Weights of a small GPT-style language model, trained from scratch on English Wikipedia: rotary positions.
Each number is 500 + 40 x the weight over its row's rms, rounded and kept within 0 to 999. Layers, rows and columns count from 0. Numbers have three digits each. The size before them is the row's rms in percent of the matrix's.

# up: layer 3 MLP up, 512x320, rms 0.0596, rows 36-61, columns 0-79
# down: layer 3 MLP down (transposed), 512x320, rms 0.0449, rows 36-60, columns 0-79
# gate: layer 3 MLP gate, 512x320, rms 0.0632, rows 37-61, columns 0-79
up36 111:540474462562471567480518577498507541475515412461535458500488466438550576499528516466521504470541468487515498502560469528481480471515483499539478554471511452546520576511468487480484446504533528482546428520582458456476397575529429502470533469
down36 104:538510537440499429588542496483511513469504486462466499499517498529512482467521433535518476517476492526486476472461549520540499545464471437496474459543495505452438494554489459511462533493535516518518528469486513537580551459548523509534477503
gate37 062:503462549502497546556488485431428426519507446494458443495508543459485519469496548535533562389521486552525466520489543515491461456477468480383515536498480487483471452525466539424541492465470450475486553538562489516499551531537553516528491546
up37 059:485463564556451455506535464533498476468533562558490496493504477485485502417494496576513566471530557521557455503455504467493538503469496493410537494520494554500534507506506499487533467521479453502553438552481479517483458487494448509481491491
down37 066:521488454440454467453590470548513547478563495450534511551521483613519574495487481499440478598461487499508574512511474393482481518500521517516445462538466505532451538481545462534480465452492584587460409496422493501406508491469413533480498412
gate38 121:546520483510497482474518483546501516497514555505530519552432503525456504445542473462459516496452494508432533436383526463550577543534487450441460527544485456563476466504480516403490532502485435500569477524492516523423499454476595498496478513
up38 128:515515514466486536453483505475401473475572553435457480476507511553491524481532544464520421464517501516467507461564443518521451476457502463575511411486447512503435522490533521572532539498477512485454515446397525564407493540480497516461479558
down38 114:473441540498536418539574491479531508477465503466489447516521458447475482502462498478488449525521482463529556481493498503441557481508529618542483430454575562500439524529566465436537507588515500482496488475486457451542502527566470475507487444
gate39 058:538361450508460547479502457430538531513471441492492500452457469498455489436492496518515526499514519470515482591525532548511521477423553485544614500524470482496528464482517519471481519589468477517508452466491491444489478478498519512513520498
up39 058:518599432470463426482507520511442502496444506388411476572508487559498486493493511492483465536419471485491533505471482497481473501489481514492464498532519523522551486577590480405512483535528471444508600529521481482508517503502449561489445507
down39 065:546486455577606590547551527472518461481570589508420577429458499415460551517482545513480508453473494528552472533512505521523543429475509517520563509416493455457502539514512575535528543484471569569528451463436564506599471507506494431530572494
gate40 080:439491501503495542488398464470489528475502560434483465535479530537501476504503560480547523470538465468478520450532559519490493486478447537543493478532480514565542469466463511559517535503483530430543525533460479474475462436518533519538523499
up40 085:466507544465504502483525498508496525538515545511493469513530501486483524494621494485526539487490511491446499503563494547441516438501475512531572517584449529561430500442497517526493595505484503531498462615452461468404469562491569446498530524
down40 091:542511549446566555464525580515499468540518513506569465531460523583491587557519452552541482480425409485468546499548428491555434492535541520556469473540536511495502417482516503491534448445546499523502472443491442496524541472545444551501545547
gate41 118:444521523561474460435470448563517553545470559512471516496499504608472550530554514448486502489461481530495492474492487589524519508507532455493509504547493514500491510543545435547491503553467532536547407592474435515500566532501533478492561492
up41 130:417483460534521515498456470477449482486504530420448506428473508539458474570452461467511441497466541475519521530541466462489502474499521513502517463531483450464514464520502491537521437502513493516538499522494513527412481512499487465522490467
down41 111:536435499419453522521512572457531514512495492468548484507553498414526492483506508547487517524496530519568453499497478487500471465520478455501504521503494465507487579477442525488515511505544487448485545442516497532499506523499532498534491525
gate42 054:471524509483487450517552477586511508489536559536445479470477426434488469494541501431425457560516496500468493531512447503503471540453481479467462525526469495446515448484517450602527487425466506475470527509392479546527491532530483576506548613
up42 058:548493517495493532430568546488437472562405473492473564480484568503569444511555485557554434513527426522525484538434537523462544470566495511527518523474557487397540509463531438528484459541449540523512494435529485535505502527471440534527464492
down42 062:466465542504446505478561503542479495527444464516425543460511474506535395519585481509468447526468491477543471548488548554460527513551534505511504550469506483466538468487522434522577467483420519518471570447425466590520515483490425535496517547
gate43 079:518464395418417487464454495492504544577515436556459537446503497448470499488519435516500446472548537533538460524549521514494528556462560457530484474448473486502526558503477481564480515586494583486499459509470458457478506484567584457563481512
up43 078:504355561518500494506472444481469479378445492487500526498448462476461500502526534422483538458487518472520526478498496418483441521498560516536535496529490487446568510551444466385522535470581478567530454491456569534492565498473459486490453492
down43 088:510388553563525493560511432492454444410474525458528508534464535431521489491508535424499596472448578500519534486463485374534505505536444543539533512517511519454551464528481470415490489481576480566527491520496570497488559530441378443463498469
gate44 118:499523523457479497451541571484474462427445430507478501538511491526526498420481525459495609436479442498457483579536566449516529509527527487479480469493501536501527478492475438578515460507480570537522503497518475479558477534530497518437529517
up44 097:487524531448518545505541493531439522422600533453455447494451463471455464444477569487514507473492568493489518482504476512547546481538574586511549445499449485461494517504493503528493526503456466586490425531481467501460473486471565516536551492
down44 106:507511533565528517598481463511492550534517554494452495462490499469491515535417530522545418525493582544560535445443435504506532505436558587509560478520504442542541534492509498478479594513543473597414447496500509546468517497475570511486513551
gate45 114:510448479488526456504536486517511515502472510540430471476477520465506463543535475548488519494451527536480500522542508519497437532522459543547539556490458487503514597472538492574537500565553537538499576552519479448414519495418485520521562502
up45 115:562534548538581525538536523500532455494490504486524478551518485498484480528470502508484503471572509522470487478526548502520530536423504496484468515507495459519494477536463537525440467538484473480551453399466502544551535429594442515500474490
down45 111:469567481471393520463444521529567469528514501451559515468468498552551409483487543486440469499435482549545507447540410489494437450580461559451528490513457517497505464521495461465539519438560497532409487553489551428438491503466511464517497426
gate46 127:471528534564510573477517463453478553439480497555499491505465419583579428465425469467501473511512499510469481509453491520424506508523490535499449480499531454552449467514493525484482583493512501524533512530505543470507506387527524477545509442
up46 127:490514540505480568505482496562429483515566530475436532536536559478454445592476523510494574444541443530524450471443470512476493493541555416509516559506486540469475545492427509518463465482527550482535565463506438563528523544490491582546529443
down46 116:482518464582560517519559490410535505446477494543518548438486431554568442485474430475473510529491533459428531510491521534455473466486474548462425467495547510517475452428580483488501586486538491527461496585483499467534500416476458511509491473
gate47 088:501519494515484460489471494445505514556473533485554457483457527446505459463532498491525480452480507509514419479480548533404499480529518507545481540479483455496572435542533501491519436525543553482442517542459586488451475472498555544498488506
up47 092:488448412409496547533502503480491498472545522489524609539535484505411462529485540462516557497469485476527504501509419403583492497527519528524508492469534518513447548520434457469463565530535480565520504504492533521508521454588512514605524526
down47 096:557575516460550459421493508443509454543466554512449437487460446488458479500518432465469517499519552506546463444529508446460544473523521515484497543457511543404452517502523547482535465500478612487518487500566515475458489430550501444564503549
gate48 121:478480514518467471581488476478450474443569525547494489542538492461447522476534539483504563529545502458553459462528483505542527504495448476509493574484565470516537502505475522593437482529427488534472560498510475454551515487502461435465482495
up48 109:541495503519428484573479506518444468468576508529492504529473441444494514476558457527439503501513484497526502520564460450521500486513517531539473484510506428494490467462506492524528459475470489529476564520491550542491549494464469471457569437
down48 114:525520533513483514427479497556522558542415494442475486458501562498485520524526507478548467522507427590460498543531503388499488500520551482501481431574470513485426486456600489385569551526578514448510477507497526489455424503383505514516546517
gate49 105:436483538490532546459425545580468514497510426571456465466490494433522496458468504562545488492456559501573481513489473504579512529472561513538505414568487499455483469462521462514529488464406418561444466511461470480537506476496518414400489480
up49 099:510539484552509534474479498529567531512511545445553457445472536599528494514566552509412482474523479483424472524530467461539479484556546535434494489527521523553522493482532555478543502510522518450477587532487505478515522447472482514554503489
down49 104:486445524595548490389475545525455497575492541548497541436467484469469461481452460494514509479488479538558475471446485653493523468501563514495485448544514504462520476472526450526458429443453445461501527525503493484506533550521486444494569420
gate50 065:525542498497553506521536474529504488443491549615499475498478489473560536515555482436468474450507417528498529495543519430529502537521428468476461423558508495495543469481576466508503522483488474510521506486488489532531560501561545515457501631
up50 063:526480570582480472444534529539540500506475527495510530529450492476537465510410498479535473574492528467505447500442518500496489423423544486539582579501461527525479490501475491508469542460524541504508496539454477413531470562550512487595509434
down50 076:423476485480451497434488533517556457527510396456465517503538497499522533473518541504509492499495465496554484487555532500502522476479551500548476517433459477517524479519538494541486511504534579400498500524513543546502464465524521427536562439
gate51 093:497497475497375484575453454598498480539576426499511521512472563507472535518472420426547489428534511458513514506497589472448543504425585463462436455576527512498459479585487507496488505476543505516454548456455508455473476440547467535563393489
up51 085:511498463529553552453444548475514494505452490502498494580436469452485432553461540492513474491504489473494460510528497426504509461522464489466436501428410505510593515503545554486485491487477539478470404443517494574501519528449445517475567516
down51 095:450447445503463516523447540575543512516503532512474500481482522522523485506555440470439469481501480465532583475492556500477566499469568441499474474479495502509450494548543526509458527560510498481466517488517473568471409453487440559554407493
gate52 061:491500522493550504497545414446490497469547529462468513443542466481549486541505439493523466561494558392499512519521472536528522539518509493518549535504500476481495491441434504500516575534505476539553479521542454458497420453473482520482546484
up52 056:522502549483516437482526444550515506474505466432570538583496563485585472557520518461485537459558443490512495516479501500516560534520470476453488419545533466508504442507509462510456537476514485462527498511458479538498465503521501470509522479
down52 063:515517488496463521488489546582466508472495473485558470603488566452484455487492573459477611426501468577562446480481444529496582494475487481491479475535548487515486498563572473471494496495534502472484493527483513541476504548563554494483480487
gate53 076:464481560506501450421534481439558522494483495521487539466462548429505449537522485488503471435467496535483569471524566508481500533498564470491492502471528440462523445524511416476554502521497549550496462481406458505480489538565417549574512455
up53 067:511535531544485504550452566532473472454496546511551536543510531549497524470461490505501536547529521512582466525502477453512496505473476490491506483545520492463514446506489456424519523442574455512485529550580458496510529425470438488502497452
down53 078:495502449472475579564488487455454473502480461464596453509521434562545481475559510508467537532513537449508470517518462482517530508472457513491504522475434489524481555553468542487426441510580446541497522520583504509517504440494551457450467545
gate54 112:454481495484457572577498473515545579633524461571466479462490517513612530488496530509542484493520526531502519571461472519519533473561483583483424501495511509489549541482492496545435427500502546460551472475515493514501511487495506469515506452
up54 081:496552517467450453520528462430508380467476486507489508440497510516484478468510486516457492534498418502500550423554509501519464494444544462540502530453455474456449483534528541437494565528478517461457457576502543539551489541532472525565470553
down54 102:490498543443457549573485446513550523582510475597517520467486548535552528504517560480529450528540493520546538523477450566564572496560482564512415544507507509462487542508479559565424412478476579443521460460541447440519505497533521524512469511
gate55 106:503530459464486528487511494512416358495486473470541455446504481475510588623510503492427470482502534530515464509495467529541491431482572443509479531496495502469514449556456481479449470475541498502570510492488530559456525488487435569582462536
up55 115:465466493466537499501536522495514495481498417467436551499486455484545487439560463465524459582461467500479509490499438490465492574557494494484521521451496501454448491566393408424551501442506488518536543533551528561491535451518473519517539402
down55 103:442540546526491501501477492489513530523545521517519520491526539568443476528506531500439509414494457458543537532586504573551460538506511490494459489482543462522534479391557440522502512496483546473502468544521508409489472513508557474467467589
gate56 109:478457505465498481516549469460481493538460457511534467550529497564477459526524529519565447454525565463549490488459511521523508518536572479558444523486532544507466493511587487499505537470551491522464502458485492519490473395553459516537553528
up56 122:521486540443507567533596492543527502444525511452504524519456557515513528601566504447561443522550484512537493478384483498510504479545538520520527496511535525605505512526558546449493575521462469524585473471500509460460488462515486527538505436
down56 116:504530508492509578549519525577474545539523495515494568551422493560543546515463471481570491468520469605526558440481457589460465480487481514495553451447575478538481506560500512479498501558492516559601523497534452462466532427479461426499507436
gate57 078:490486575449517563511446518499525468475543519466512526574434528509464493522431492485511455588453487491423465417492537531453452501485499496484447489541483533442515423500479524539514501525514459532502512534489555501440464503493589475458497472
up57 086:532463422448533449521494587509529396563461467533472476486513510533536488549461501519553484455455499596505490475535502486471540564544476478490522494410522545523520484535476535466496553464536480554479480550500486517500486476491533490497458542
down57 089:513533585546454599497456529500477487463516532482506537486493531494473490404482477503501463585480446472465523454511475474483459510468536550578530504501534507512564422509496475527520503529474453525536572515452544556454512590494525507465527487
gate58 110:397482468549513504386500481481485487412479445486490496431449483490569533448420483477480529492526498530451469543481529528501503509462544490504546389547543504489486446503495552479463408497474488508524473463488475477571501463460404533504456465
up58 113:439462481480477534444449413603549517471487552476474530458466520538481483521425581495463516520509559442482525531508402504506539490520481581546564424479534519555517444517511526454537451488488539487481440531501482482472475478431447506512514460
down58 120:428462496495506543530495452515484478517472562526489478503438609539478486486491631519556443461468539512484570483552506446553453471612501528488494528439520572546510552509506526499513576517492456504456541565534463533476432453415501521423471467
gate59 140:503529561483463514455523598493531509513505477413574440536459547566470527496532524555534530448548564464508480514431454565495553604515502495511487569508544549604535537514515522511450428513450505472494496463522517467548556512502543463458499476
up59 138:472530527443458553530466533476563486540544502407463469438549527499463548496610504488472519522466536492491555496442496531471585535500431518543545485491536573530526529505570581529465510487524466524532478538536516495561502484464527470451550479
down59 134:483479503472487515473462492504469591493517504451530486514463571545462492516488511539449499536528548526467528497497584599485490492481474505484558495491462510548488512469573443473469545532526460505532450471501503456614596493511502480593470425
gate60 113:518487508482580549485506500521512478546499587510493521476482487497420457502524467496490519480508600431477552515425441506475443457522499508541596552499564485543477551583539547471470487540515472541587453493491479501482399584486507456508507480
up60 127:411567543485545512468562506532506530488454456473586477510507440441513486496512549495513527448502439486406479435477508518540510482515533566541523477545445499561457506497467432436490522527465472533509482520510536508473510550490464477476500444
down60 108:539432473488441522527481461492421532543574523531468494538546541511503567503443444529469506595535488521543471572482516481490521541443435460457377504456534524433534474452530548533502525454514489436445531489530491498543538452510539508527534547
gate61 056:522481574563563451452546497528558451524562475447476586570492468499469510514490522522516547496500545537515515485512525534477587474387565485542508535451476479556555509491498528480559494524519431457551503535514482443535508516477546434467497473
up61 063:513505496411510497447425469469482464476474505500466465529482484430565446550502517514487494468464565488445488491437462538563487477553452567512510475444468542522550505432534465527520474507437492532533530585517490477534533470509484528470532496